Each number is 128 + 24 x the weight over its row's rms, rounded and kept within 0 to 255. Layers, rows and columns count from 0. Numbers have three digits each. The size before them is the row's rms in percent of the matrix's.

# layer 6 MLP up, 2048x512, rms 0.0684, rows 273-322, columns 64-127
100:121140164122105101147121132100152101107136133101143120119134131098143130155139123114102150137175160094127177141106115180157101101149179171111131122153126124101130134111146142116132130143140116
102:119143157126176137133123122105108134136131085092198097138133124132139103107146121107148116178097145120069158073138135112153137155093112110141115137136110132145133134155070126144105125119153094
096:176063150136126111112144123125109105138122134131155132139107137092117111129112095108132085163127187142105115153126132114107149137111125144143145147130118150130128167134178134084113121143150145
108:124144111115161150109112126133146154122133156138130144151159171087135152120131113133143132134157119122134061147172135161153157100121123111138127137121119134132120150149137156124087168135108126
095:088100133138134129134125136106115116128179139161117158144144131119072099105133148152117121130122144122133151121130121145162087127108116139148111107089086112077095121159112146162129134128133143
098:136133166127110141145116083154112186159153110150092122138072103138114113132157136122153116129131122112080137130097118126066066138138102138105131120117159118157114095156122154146118176091124112
104:134145112156130115121097148122121161144125129115134150116128145084094131119133156138131131106128115120092114170148150124147118117132109140134089136134121079119130123135162130151133152108105121
100:130157148116116149141116147104152146170157150136162103098132127111134078081097112101191134165136119145150102137114136122120141135112103159123103156129138117133159072116096126098202113145156114
097:108115136144121177139118116141100121160135070177128158104150109127084099104098175131117139142167150108106190108137141117157127117113138075144136105122119136114121147164114148186119128113133127
104:116107112117122125130111101112119119163124165196151163140105140141143125150125089098163122121091077148147115117138102125126138154100146122101082149130113129089106150144094140192117088124142149
097:121123162082140082139123156169131164115136091127115145113144163118116132125129116150143129125139172138094110162133120117097097143120124111122122124154151139074134133112109119112112131106197085
093:147133107125124117131178106133165159104128115125138110134141128138141171124130122131118082111134086146149120153146148116086132124103186116116136129145115118106153113178162152136135113174133151
101:146143153116140147141119132117128148145171138147101112168146149115102100134113128151151121134104127139136151096119168148126137133133130125104124099112145100130129125083098161136128123133159140
111:106138178133115162127087133123092131142149112134158180096143138129124147129128136150143149102127107176154167145109150117161125096131147150098167168112130118106162170132135146088163127163146154
099:133141189110111103107139138160095127133119160115105110129132093162148116129117132134138133162132124159115116173148211115135105125103143108084100131122134154118146168115126156112166105147073125
097:170091144146072109152119119128110125113110103118130121140121099111171115096124178145127173103097085136130139105139184142113122151115126130138136126140096178120119138113110106051144131128112105
098:128117116140136132130133179122137145140126123103107125157143125133097161143111181134119123167121152123131100141100090138153096113133152128126123152103152096115101090125131114082113119142152123
100:102150133137114157154116151143134145145123106139096100141172109094180143115108143091106073147132090161130129128134086118064091143126141120176107097137104144111126114113128086096109128141158068
097:147132110135145155096115132128110172140126142073108099129153125124164140096106107153105134083124123167094144114124129129120160151166129074131146120128103130115112111137147127075123121117101151
106:110147147145169076088147132132153105092117138111141114135108156129139118141093105153113138134116118128150082162133108145105151111128149116101100135091123077111133088129129140156127119125110132
097:075144129131155120127133154129111147112110176109139119118159122105139120059092125143100122128136136132136095151121093129145116145119135120147118089132090104210149154157122116120177139104138132
099:165125093116121151109125106133121120145131136118152110127145096104175138180101119117125099110059139151142120103118107126166118106156109119166115143122134167121099131131102131150158113119148129
096:100141114156090085142119136120109149164097170103121083131160095105109120124158106136132092092133112128096144123126111116143110133134125118116109132175109176109109062115129119089119109127131128
117:159144131110160135104115161120148123112150107106105132124139140116130122156101117155114148134139109108133118169172114153113130105114126131142112111119127167132160137161128132134108149169173153
105:160147138109124089138089134116151148141136144139123106104144109101126120110141136138130152117127117148164120141131086107099098138159160104132160105134125105131092120124110121115188135170112126
104:107115168146180156144122109115094084129120167135115153137106091121136108107142153065125155154124134150112102144137112129107113170134152154132127118104152092090107118118099116121124120130140106
097:149113109141117130145113130088130161089094111143110170139093133105145103147109069122129157130155112117085152149137067133127114124069146149128160139144126103124120145167106069131168137135120138
106:167151125102147118089156089106126139091091109132093130122125126131127117116163150136157097138125101127139157142098115103137164099101136123134171097173151121148119092132124139128107120164135187
099:135089116125181107134128145133126134124077138110178159081136111135158180132130091151151133118157144131146135135160126135138090126112116132115166120110113106161130111131132163104163165140161124
105:132122129125121128089120152134111121131133145128167093149165114139132118133074103175129148117158114143104101148164159144136117127103104133148146123130143105156130154138165106168079143132129137
098:110100094141117173141127107119125132147100123053168119179144164093128127126123114150136120125149144162130133099142118131105070138134140170149105142153136081110147115141118158154147139129116146
097:144144113146157106122113146106126099115113121159134096133130110093146141121108120123118125086146123153108116156162107163149138189130116149146121141093097164154187130096162119135136101129123119
114:135113062137122163140136124132140149117125078104142111133157102098152145129124157104113078134177179070098177126133146154137121139113130132127124135130105151160091101118107131139152102120109133
104:102124155099125121149117140168135164152107140124141154151106129139116124122110150116141125075117139095092107119126132106132135140130133114140133123160105112109138131136133150152089122121155195
101:124115168128106131153132110103150161099118120130120089146150153115142091109129127127087135153123117130108128102118106174102126091151120161132145114109129101135116131155091127101109123162115172
086:157113110173159157118166160135131116159153125137128091098091145108116095143153114133124119129083116146116128085096147127129136123112123125142109139130168136115099092153181107131155119101155138
103:148098131095108149133089150124141106125131157135114161159116131116124104114135168143111145123127090115129122133158102158108120132176110150162135136115088130139162153143090120158146142163103139
102:120138157133176107094168134162191111124160115113133092137139122129158118153090115075151125103117157124111125105107103170078132135166100130152149100118125109101131146100139132171140110164156177
105:147128147117116129105147134171181124123164100108129131122135141132107133143113115152124103164126113163117122128190118116104090151112127131156071102087138151116173143131120164118125186119124202
098:102131133119123139124152103166142092080158135157159135117137152170125136132152119114132163165110150114176152157131138122173157108190119113153107118144139114081168130120114108124113114127116155
102:135119094133102140157150152141139160130131161115133141151101092073114157144089157161125124119142137136115140117138136131143097165138140156120120106179147125118127121147127136068122115099088127
104:156088114132114172121140113113115113139107173103101148082131125100121149096131089115116137158119149127143153112145122117155145100101136109107145126122118100143100146169130111139119122087138138
102:127107104129120098140096145124157171092123111118125148118163125096130129098117099165146149183114138089130129141138118108166142085159139147135111128118142130149099095083131144141164148126110100
101:129115111137096132123126118096142127137144104113121087086161130127137152106159115145126126164118116106123118116122125140104159123141119137090128144133113095147156143145147087130151136168133164
096:120106128179147096104071107135096099106094137134154118171114131123096162157123130058135118130139120140128148113149150130111113099101120115110150132154115150167125154097143120120095121119123143
099:106141116108110095122144123119119123183117168157162107156114121116120120116126151126155140108128162074125116115119113098102090142118155159145073108091141187157110117187104147095174143143129147
096:174105155095114138134092136176144141121103104100124148098113183126108100128136083052187117109124159124144132142150079115160097123152097104126136077085101148189116099128154138090136129127109119
093:112144130117119175122139132127154080104084091139127188143083147154093154126092141101140113136103133114114124121131098130100114123136143127111144158137150149132112145124139162088086117159146137
095:129124077101164124154156123114150088087116143120122110087135132183122110136111118092096118169135147100140166116138115162098114103103098098145134093131147136169147117141121161147100108127124131
098:176108128117174148145082099141143139115137159155124138096096112108120128143141113058171110144085113116131161146118139120134097082126163119119172091103135140127134139129127134197137092103093125
# layer 6 MLP down (transposed), 2048x512, rms 0.0655, rows 273-322, columns 64-127
102:131103138149108134161095165145138116131140122146069142148107109131151173092120098147122134124121133120133127119119118111181165137113098100136139147167104160149138154167142124166128139117129118
099:125110098133157155098141123110124095117103104152113109143107135162135163120117112160132156108131131145157115110121155143134123116126109103096150140086161133136115122143166128126162115175154143
099:093098116127125127148154138136094134100154073107165181093176151173169155129183111107146180126103142142138155121158120128146123081151146099157152093153103161145145122094096097091134123163135169
101:142134093108132091165129139136155124126093134129087120130082167102118136159122162134119105126110084111158119151078130115178115163111150136134111174143127150112134121166106083131111111116119142
098:142085098109168113162129155155144107167093144135145117126124139127179160149132102135105142101125111151141126153175161133114129145132079135135116086131116120126088147099146140075154112135163150
093:150101112090152120134126196148102099110127138094107154183101076125154118098138127138130148120091130132140114110105156135148114133145162124139125105071124122165127171121170131139118142173127158
097:081136109125102100121127147074123115140131197076183108120090122139139132161143105144114125121117159111139102123153127117133162101096089109131168177179173130102158141133150165100118155095110124
106:151154109171104098120111147177141136103115171135132133128143077096104179165143134184128132111135127154097105132125123171148156155142097126137125154103136155108173167151171039137121129124140117
095:146167160094149154069122098114114109073122146104106104137113134109156106142115122112118151117135141106164142135094106161104133129113103120158112137153099117123106138098137122101154162165083114
103:140125126146133139147120145132149136149136128115121108106101109131121109132088102147163136102134151100142126138128163092115138126129080130153135127132133122125122155064158138090129129132125172
099:108148132114145080114139082134124132144055120134144182134116112084145148136158118138109146157136130150108134128184136167133103106167188137092103091090106070134089105124132092139153107121120133
102:115115115126134152112094138154167159103103102204118139163136138113109131118116129130125137151143164139146147113121116134149095118175106139127075135146108112096100089115111134112149137130134147
097:098090083088133177105137126143138090091115145151118165169154101116146135091132125091118055065108125130115125119108090130139109128166114145150161136127096149066129138129137126129096148179130108
102:125134140156123131149106132122151103097112139134110073101172140123113103092094167149146162144113103108120141126159134149120125140106155130118137113142113109115109092142112111159148145117098079
103:155106089117117104120068126126122134101105117122116122109136143116080185141112067148167074129140132138119127123123114091109119100093122146148120080127116137145166150115139134122138120140127124
093:128155131087120142107140130139116157126135143090135151126149163154106120126104163121077105118111150119117113125148116105120128144119132113091144150159130158144133106133120151118102096129146102
100:127140149119121138127144179091102148116142130146133198126126155163133187154136118179060160145147146090085143101152119150143121164103065143172119175119148103122115133144125155126157138113130143
100:144166121131113102104172112126158140096163118129124104112152116112111146153139158157123132140133123124097144096130086121124138102120148116109068147143124119126117170091110110104109156096082195
097:150177153130109136134148137127133106140180137120116142103146084121126135124114138170109102103145176104082127118159140127121106152106113112084103128165110122118124134127096110133152107165126159
101:087119130054141122145122161113094172105152142139082105124112139107115132125125146150119105137144099127117154153140110119146122135092100107140146141151168142130105083116135171101119144089144134
094:140114102152145127099173089137168143086134108124134122150150128156127132141157107155114130111192146119122149139139202103116097137123123115136113133102153154118125092141104102125156127124079121
098:098131170142110121102157151149116120158133133110103151144125114146125141132105126096095126112134117141069134145149142150124132146082149185092120121154150127117132116179078098149092140072191113
098:130145139104135163162126160104143139108143122087144165136147156117147160121130087110135154153110130134125110158141151101165158094134132091118152154070148121124166137131154137102147121110119136
097:083182104126110098125136133184114146161159125118146154117139101147141098108141133103147063097133129152119096128122148120105095118066138091136121151134138163110122108125138119130102130118167130
105:117093078147104107127149126127127130135103148129113137140166168134153124102154177140119128095133092156169126142132109171074126136146140141130149157109164122125115132142110090143164104120070143
106:146150135112130104115114095103099112156163128153162152115123125119128136159202144109115141162148159148149109073137136128120164100131097123140137140112078127120098128085135139109087115135157152
101:073127116112102134143155121134139103117157136112155149162080127152108104102152150110132125142125194114163141143119102135133109107113145109127133143109145102186135156147106136109094146139127133
103:073132106124133084169166116121131101124110169099115131125133162152142140099081141112103112136135168121149125117135121155115120183158162091102144121124117115125104120163118095164116124115124104
095:124163111121089155135137122128101118127161159084141076164163137135123130107108137159123100146133170142125133158104131103137145143126135148079141121138140086085099143157121129153115166130143093
104:119142119170099095072134118101128127114082150092123122141133144140110142126130129151152114146164136147105124161129085136171143173142109120146112161070151086153098138131111162135099135112164156
104:150130121111154107130144127152143140163139136122145161101107088160121122136158139124127104124149106076088163144117159129103102133109160139106112135134135113160161087125133107155146147150105148
099:093086122153100130169097132068120130148135148099128152135117124133098153102151121076133148173124112112108114127107113123081161146108125101125103116115113124114111096108115091091116168117129126
102:132191147197129133151143129119100151119141153108123156152121075115139137109093106139105109129189140143148139138143131123108127115137157128164113120157132083137133128103114142088139133141125105
096:138127105154128119112181123109146087119112112111096122144154153143161123166160139161130125126120127156166153085137145129190163093106146127149148108129120122150091136108145144082099131135127132
096:107092148118129112124139142109134115123147086089122129127086134130135164136125122099119097099156111122167122147116168087125109122108133083149120148078121155115112124100169138127089106111141170
093:131133135089125087095128114129173160137144115134143168148139099081110128175107133093122163159115134122121138080139134149132115123097106127123078093163123085097123157111136108139152134179092112
101:130138109111152084137110133106139151147140164123105172120132097109152131202152150121139121098100114142078132142147164146136104128122156069137146185148159127152122141148123122122093177151160154
100:175137129119141120152071077141139138155127109144131109101170141153099114157147150154096096128140100141128129146123102137123155137106127151122085104135138140183156129122162102132134127138097082
103:094096179122101136151121134125128105130098088105123089129183127112113147096115145115138116108177146125157141074105142139091146143116107123135110133145147134128135114100138139148089120116127119
105:119135092105114119160091165135113143152114146150117150140112144105083158135104096135101148112162128126097123139165113100141159151137152116093164124134114148097094098142088122151129157142138091
104:125140147120131104179171146132095083107103170125131107123106112145110147122119120121118099134200145105091124117149133128121116139145119149157220154107094123122191118145098121148087106104163157
105:108115137107145132126162121146132141132172155123145079188120141110080132124119084106135090119139144125133135149111112179094116153152169109113129159158100115145103139128151131096142144145155119
104:103097168151123155144102094112128128104132147133109102129157104117118136122123120125117110112114113128106149128072112137135160143155101110139116143092154101121137096163116107177121149120113083
104:115141103179133132145095155140131195147130096116097137164146076127135156138139106165106126154149142117150138134130113117092114126137126127112158106165121139149148146121116187101111124140110138
101:137154160143108103155120138100090122104131118148119158105108148151132155156112122131119179116124146092142129163110123098113109111127117138115115098136125151124137159138114157147112120139139118
104:122155142134126103129142116104101160116136160180107138105139112110165127135130119125130090089116158102110112090145133139175152135148112139120113128111144141108113148137115096180113110121162102
104:117180094140106080096133107115129112161114125181148115186126098061151136105099105103111116120146101192122159118149154127122130105123154101139128136145122101106137117114168127120126134131147086
094:118155052130179106146089199110122155131143121128151111077132078108092122136135124135142113106124121142143126149125125135153152119150148152123107141131068089159138152155132099153140161138162114
093:124151108180134094071143167103115097097137096110149105148151126096111148170122128154126139123098135200168104097079129129146136129136175144114166148094105162107118138109181125166108149112108137
092:121141136081147132099186130130118137126142139123155130172127108120112130155104153087105159100153129125132113099136162143105107179136133145157126088140196131117072125146109141102088091130132107